{
  "n_layer": 16,
  "n_head": 3,
  "n_kv_head": 1,
  "positions": "rope",
  "init": "normal",
  "lr_mult_up": 0.907,
  "beta1": 0.95,
  "decay_fraction": 0.84,
  "decay_shape": "linear",
  "final_lr_fraction": 0.1,
  "doc_mask": true,
  "train_tokens": 158300000,
  "steps": 4288
}
Each number is 500 + 50 x the weight over its row's rms, rounded and kept within 0 to 999. Layers, rows and columns count from 0. Numbers have three digits each. The size before them is the row's rms in percent of the matrix's.

# o: layer 10 attention output (transposed), 96x96, rms 0.0558, rows 4-19,36-51,68-83, columns 0-95
# v: layer 10 attention value, 32x96, rms 0.0469, rows 5-20, columns 0-95
o4 115:528561423415518497586471540516472475574444500616497512506507431483566472558496468530525477586483486542421528445597483519559486479551558548554478476498570406377475500485498468600446435493376455496576511546492471500463494486506594491547468508582475517498471521530434541460528576511493465391
o36 096:477487512440532521478453509541474473497505476389478510489491476439515471499522374480523528615386441599496567479525495486503491420556562488420522378468565478486522444474499567481507444501452531622572516494570485477459441420417495472491443391521452521468427468489437554438530492534485482433
o68 127:436589431407497480506414536536479512440458483529485549557518382525524419507529397533488514564507499545484485457529495498522508451544564578512529394468570461392546418436469491537431440500403500560578505539560484513447497520459509467511461523595464503472450545510472516434608537496529426442
v5 097:544439470562416523545391571536470367605428615437409551471480489504536498459437534559536530531470475499569467494506481474466513537359535560484502452523495453566517488509541553557546498504532497432447445443504486535531487453474524506451478525524517465563556448483490464402485411453559427518
o5 088:537557498517514523519507548471422492513425416471515571484557425370574534578494461552524528572559465488497539360514445572521524512499539493540522437512539529381498481438565519473401448450453546557470522474560546463540505532519544491537512470384523532524551553477453491578493503467519511373
o37 109:559515562426494556499482466492472508471514418472535539540511544399540585481546509517574528535511487525520560380534536431513448469546482446545414482502557558404474443538479482441500532498567499550587500421613466514510523498414545454450530427464423451515457517445559526393486454563496501389
o69 109:500528434472539495472445537510446512457496417482475589579532317468578496530492526602501503562542449517470503418580477462488551502531497530584510477490575545402512448472536549433449450462563474576462467501637521481521526491455484458446545515492480481557538560444532494485577519525578485434
v6 104:522545596478319496544389516454494572414480552451581491444513486517490483485438521551510452610457489529409480498391421523586507460511519511504480484470402454483495557468422486477525424514464492501457388491484443491486499596500476466471479582485505470539561481530538524536516467464467480552
o6 098:458424425506471434491558448475520504380558528542518468561509516524456475497446446566415590522485504512513447518536582469461465441536472511470556540459497463582513544443497547486525449458629659508500480473530479516542522547495415554501448547646504450505523526470532524409507495402496519488
o38 087:476483503434553486546558474552442492471663460489544425563578582448470563488479478444470571461616495515583500564506527483507517491539551399495491519525634478518504461544459466465490531484599463532491540499548534618477551544458455541459460458537435483517487553507477503449395444479562499509
o70 106:456423450432494512543499467488495453438518573509466519527509513545490506456322579507506558553476441542518496522492566533470530468522505461541465556423542443567517507535526449584621465467582544503453517517541483500562517548376452518395475524592483450546551565464430522403471512495485495434
v7 091:498529443556566486439607443580463510397503427411446499567477506456531521418556486532477555435514477480597506530495525498450502518518520473471619558504537549547577621460521495524495479537488463457490522557416490346547529469466411449485539456533533561527534523441484542529419493542459488496
o7 089:576500599537389553548532462546386556545600519494575506689534404479496538523532538503484470477531536549530515527488480554493538584461500487535455510521478499472490513531461513487482561456598462476526544552538453524528434464558593538513524584532471552502480504555548490525455483484602450437
o39 108:580485440523398474576503580457556486498449504511503481486512474533501437488486541522525389485431550520436519391534578484411494506501470608524406470507446451517428575475446519550526461476455522445561527513457535457556480493544557551563420633548512464448545470544437500483579598539509487487
o71 077:570546565569490524554573438552446536508540473507579498609577471455513542572592484508459466453565605518515478497419437480506480591504482441531510474584464561508535547474470531442469532488556486506535526516445563537503438523621541582592524539501500554518499528552508471531438442439626456496
v8 093:505540424447541512505559554568446498434506464469474503462448452523542530501589517508548585370500502422422572499489533525452519552473521521520605569466438461531538491494603467544515422515502471453485581518464513430455480445505565439593540388471472548410533477412478567514466417524486477456
o8 090:595532584510371614531477528530467519566562529488518549619475470459528536496525500488503428528493527506550531557513538504500548535444488537532521467519467503416465473519482554487452610514607408523500530555546435496542517433514621515465553601531473546574448426501548450481516503530557434437
o40 092:526477527496418472477468526478561553463452497544585492437440511520445429440515499473494417472478546497490478472550633500363487500487396582462485518478438476429488593494456486529475524477382507479483537530464443445531595493455496523462502656535551448505579474532489447495559586488472536485
o72 099:575601576583460567519499524516472540557582437514558541587442497457529527497560471486427428481518567498503535605502510462506554540427446483488587498552478568416498535503475530424440604514557409539459473547489484471479506423493572486480522580464493549595491431474542419495444484471573476476
v9 097:466492501446509493495590542485457549426577432449495456551538526497452521479547462487452462473452501500495539485559500574486475533558485543482596609458429534410543502437544402435524464502511452542566570552418581478491520469507468571536516525585508551419432529578431463491402594522407468528
o9 085:547498523575482513585473475513524441563619538495420420541545432501445576530541607476561446543478455501546534532468423494486470522501479484436415524550494462605487525573488425360495544523504428479452441565458503544536461482474483576514431559538497522555442454523584540444544510484555493557
o41 087:584503429525496446526444481505502477493497546592512381522517492577426437439548546467526490479464503503446380486495515562399474459468441556488498549503512449567421546548479480543494448452419431434501528522445517472512511516505474478511489644566511481500479493588520540506610580487596595476
o73 111:589520601607526509545559458509488458563609527521460385476527575462488575496543436436527449504433498477523548519418385491518474524467474405398518498536476462625481516556515473430517537515426470485498505556376528535519490503517548510530460500457525554497428444533515551509478488433508533545
v10 092:470448425413581513517468516493513489594496535670469477522509488604536518450548513412482412386479517501480478555460409489434512479507493465509533464491443472482499506450559467438563553470465508500470455535540618454499510466522576500522530499460476465590447572520550503400528591436539528479
o10 084:503518535572459459470545580512484502451493399552471577476464500495509499464448402424473544459579521434439555445465500510445476568438443438435578472533423478541500543537437538431505479633533499599501523428497490533460521515544406520529414511492570515504461455575503518574570459498562555577
o42 095:558472550474460543471465509469588501562478512425505565325516482528491471415463447530561520590447513552478547464597458470517473491477473543514473498459502471503487482572461558498512533597488401497571570503499458482568466513465542378514489490531576446402472503477469513548559506579399460562
o74 104:541552548539562523502588537485548536540518441520406562395550507518572563479525480485523545556512486473432559474478457431449440487444407445409558490458531422536494523587428556492522563612533451566513503498409497523538524441480515477505489519500575538382433466433482466512512513530499569597
v11 103:466512482431481506564406532466475533443557557584528549429457479514476514487388564602504539497480494476421511447471509552434547529390507525562530452456466439489529529505502416496490551495543493507425484427447469497461517488461580469446522420397504433532518496512602464540496406361530469452
o11 078:553550478456422565561474575498480444517513523477479519575500539463538494569511597514445427537509486544500520539579587432524539459503452594541530527498496530452442397466561526528473492569714491562484551493508481519525555473483548525497523515529475499630527477544483564480494546554559434472
o43 089:539501503406474538437523475499556482469533498404526458461564566491454473435499548420537485466457448544516534490563558373508496444559411474471458567467528515494497434514481517517524475575562473531545591529572561510574611528396435421464576429517455424523562499465460542484492486605469471500
o75 090:530556420449477564541488581477493433503555466453479556576464477510532502509512600491457471544486456574506530564598524361491577461475465542564511540457588526429466400464520507504474499548632438528450546540519523476542561461402478493402498532538486500602545493503492508482475549565552458474
v12 094:585478516475491448494407470483493511496423588385584461458497588505478493619453501545533508516608523525456506498482551455534544478502483519506414566477478493477543542458472531555471641495480497500566429488519575486560493515416531565426527487494475416563457495550635408508523511518469477536
o12 080:471470509505493453386476447458509589432452575449498446454517489524524368475487411506495486514473515531547385446526568501462537421480499519487456584378448541603444458519550423596521462510528574479584546499461468471495498521481477482499484521446454415473538496568411510546492531540464588508
o44 113:532578628561470500479524491569437393509624463474494450588487499438530516505505427430524510514524472506563520613458372508521522524436579407518506485521511558514545422546495524433444518492633499574512524484530524574498566538516446515521509484485453555506515468536476529505419446497553549523
o76 095:463460499485430454454421502422535479464450543431469551510529540494558429446475456461552403518476461463612444462556509437466540436506455505540414504406473549501478427556555504602495466541489522464512587447535529462501595571509464505480441516492547441513553484583419561461440537612461564492
v13 104:503506490469564506512521535540450471408495413488457485562487498456456552527566468461484575404421501529583494489430510611458475528469502546435648463502426521475518502514454472484468323518520486486512527545440524468496512517508472515601555471532488548422511471478498598465395538529448498575
o13 102:575582551478423477573447507569501510588601464505531485570488450506515515511542594503498521506513489534564565601441510552467482540504581415546418536565530447436530544543492496413522641441482377498492482593566509536526541468448418508475465521507483511501491487514539475398499449533532486488
o45 095:554528422527462371499466526465513563492425520594504505501468483550501407492489589521485467487471497525498436437556565545438489490492526565517411580456457455507501601511508440532567502476394483406469489511457503445528519486515406524469455647514576439491556536538513439491576584513454532478
o77 096:622554554543487440511552515552463531583616442534521422542486542494520504533529448480483514464502542489518527562467451583501462554472586420445499549573465506506530615544487498355519593461455400497471452569501536578493496459532391484528480537428493510514469482530565458522501424458522475517
v14 102:538474463545532426522564556562498458517438454473536495562551497469510549562558459492548419492546516568446479523561612500592481436553481561483522601479489446484545426494530411466552515496486496476526461533499509518549478486459560632535525490469454561573401476540451399409503554603427506506
o14 097:516505596550537502449554478484487547429517524467424520436471505471546629530480470409521530502555579467561528461391456612467486522509451424448536429506436507568533549539572535492485554476407498466487486496450492473484429475500461482536456539413461541464560479514504474648490416442519565551
o46 115:534570653514485567525467467526442416490520595603523483535454488481554498534550561444494510552553493468519438591435453588433514517538431383545465506528459602512582571557544527539462470509524476511459508471490497507434538533578479519508536525538544496480567509581534580531499504428573541455
o78 113:560529711527496509486489477507548488538500588537469462430495568441605515484528502408481446534479544436540530506462475566482503515587389436436512471488432538549523501572564528579464509550443442509531509466493506472456555526565517500515459483426513532491546458550426611483463510555495558489
v15 113:546496457479516466486500470535436481442586488549529497474522532448464576522512488462512527358495458510560522471419565484498514538456451474444521436439475495448528533532437479455473550476509538535519497401422462515443473444505482588459566418529496502446497501644536530547322552441505469594
o15 092:600511523521449449638433570506606483514474472534473446517573481477489475540488645501482443536528561546553599553520531466460471525568556458601417539581495536457479526456531496497551524579476453418472519597518485487495506550460459533574539519476474496539567459522445563527528545558459532545
o47 125:582518489536460444503467540485569456495501577571447453534578475531485423459525566469499449536422525541590476545550430450458481499508537553550459524572482527532473500452449496551557431535539449476537527594532572513504566552510383434542521589481478436469605509541496554475629554551422541505
o79 105:629513567531487433546468546477519489526538466556406412522619544508544510516547468512517421525474571447577518592564440443461448545517601432518496485562530511516486506466455517464532477567469441444476522633494545568492544534500394480542534543443484521539517477572544540548575495475481506574
v16 091:524556479507472461480539546593373433453589446462486472612543455572484421522528476449453477561468532470539469521506474529596511465401488486523524465514462454461429490534482479498649390519508460501481551566491588506576479522582489534481516548473524467410419501491444559547479502560498459452
o16 101:526539471531498483609524461527479495576510511546472540551490390460530614550513529491484552557518536482490556579444464509389504598512520478506485464506568413479503523417453490446376542431530446503454371574566424485545542485537510532488454541489501561527526494473580487488440495442522423413
o48 090:527521520479512494561475505385523538514421593567407536494472485449530522535496569559484480561570479546508594499485548480467498473503555529530444592440509396476618535487510453577441459532515471479436475422560450472501468442422555546510492548496540494541489478504591451493491639436391478497
o80 096:548582582563512456587572467419468506533496601545428492479512521446517565545456589510485427561494547556490615523408491489477496573522536445466517594487450417537528521531491400574528510509586437488482394565472442482536448486508586500496544509432524469521511511495501528524462538472413439460
v17 111:489500478547451487436503504573477478517496522542538366476546656452436524502468452473520374474469507473470532472433501491517506497401464542462543498475484483445491520552515561441466439563479546476578399439523511458407503557475535578566513420504511529508410428597489517475434441567472487561
o17 100:577516494499406474553545502470632537485460464536497520415524494481464484467456548452509539519415567488481516458578508534401489485568413507504465519515480463556415525500468541486482540525449462494626553586507461491541525487510472516505474641487502425480617394459497434484622511470466468488
o49 125:510544561573547477543468450536406495476576500527518518549511444490524517575532577499490532503582530497553486618478384541491538570467526365519499518597471568538579478475516395477457505517500508497405516500477534549415497494506496507510571593490540530498502583557520515557440482366563523504
o81 104:625453514487449476454513485538577545532507521479464483418537521502538460466455433417517431487396559466448501453594483545524470553587354457456472550545445482538473513534501492521526506522358431503555566600494553546491515482505422422490470610447479479517567453546463495508541505513485505503
v18 100:496513484521417539461393537506487495586625606537551509492516435510518482537377523454498409548565528519423492498474387459508571470421471494480411445517559458499490465483434512548509619483517455555491449481490504456516512498489525525356486520471493410517466531544565484520436493428540500523
o18 081:549441451525449408581466558478458488440396546491420472495520504515549486562466485551451515480543528443474518482579612448440501531493551537533527489450476511491525520406479464499429432562549616398520512482548398520511436524513483565528452541501515448582541435544526582595513583497499431527
o50 108:556478613435449538521516499506536491454537464364471506472610555438468540430499472519561569527438447490583570525525478463527450461540551448548500509510555522518581417534464532489492541563604464509508559503578519598570485511464516410531530368464441480534477438449517546507470473541479458450
o82 094:455491506427452516543450557403527446407394531455385567453577486528560513458480521548537454523458460484538490471560491398453460484528521506542517432405563452514557409488480459585533457581538503431513545521515463455601464541418592516482526494529547447517469454473537533503507595520477432503
v19 093:498474423597507547514542532577505425464537343429402512537426430456605528479573463510508548476501484531431508481506493526497515511546466550492650603511479468512446516511529490518550429485523434429493495563449484495593501399460441522525488500578528548472521530462467556439511535533557492483
o19 099:538496522457475524527470476542428512541596514491549542584526407500482562542513438469568501491530499523572490496455422549502514528437529489491499402516506489410498483534494545394412608461406442488540499508567430513499422473534599494491487610504467537499451472501567470557532405433615427506
o51 072:547459484397496454497470533445546515480428539549556511448513475546482422442540473466577486503454483530523452399530491533409470403566429512459394505441496506407460550532503475516496516490273478489582552485507450452463480526501544442496418560534502443449489493526527510489563522483464498494
o83 092:499552564479521540519483502544487506534586494528530517562532401503512556519552418453493492487514510510554480518433373560521513524487447446419553428529485563436541510524530513387456569510404426551532452526575452508418437491516585471511481509475445523499425487470568459513473438398627419526
v20 097:555484538468460478523462542471509477460541515499481567423467449441548524461515546571528528584525467545534450542488497557527547503567525477601415447427503503512515434550583525493525519475512506510397499439459425539620521474554488459572431548426481469606591631534588419523453496480505460448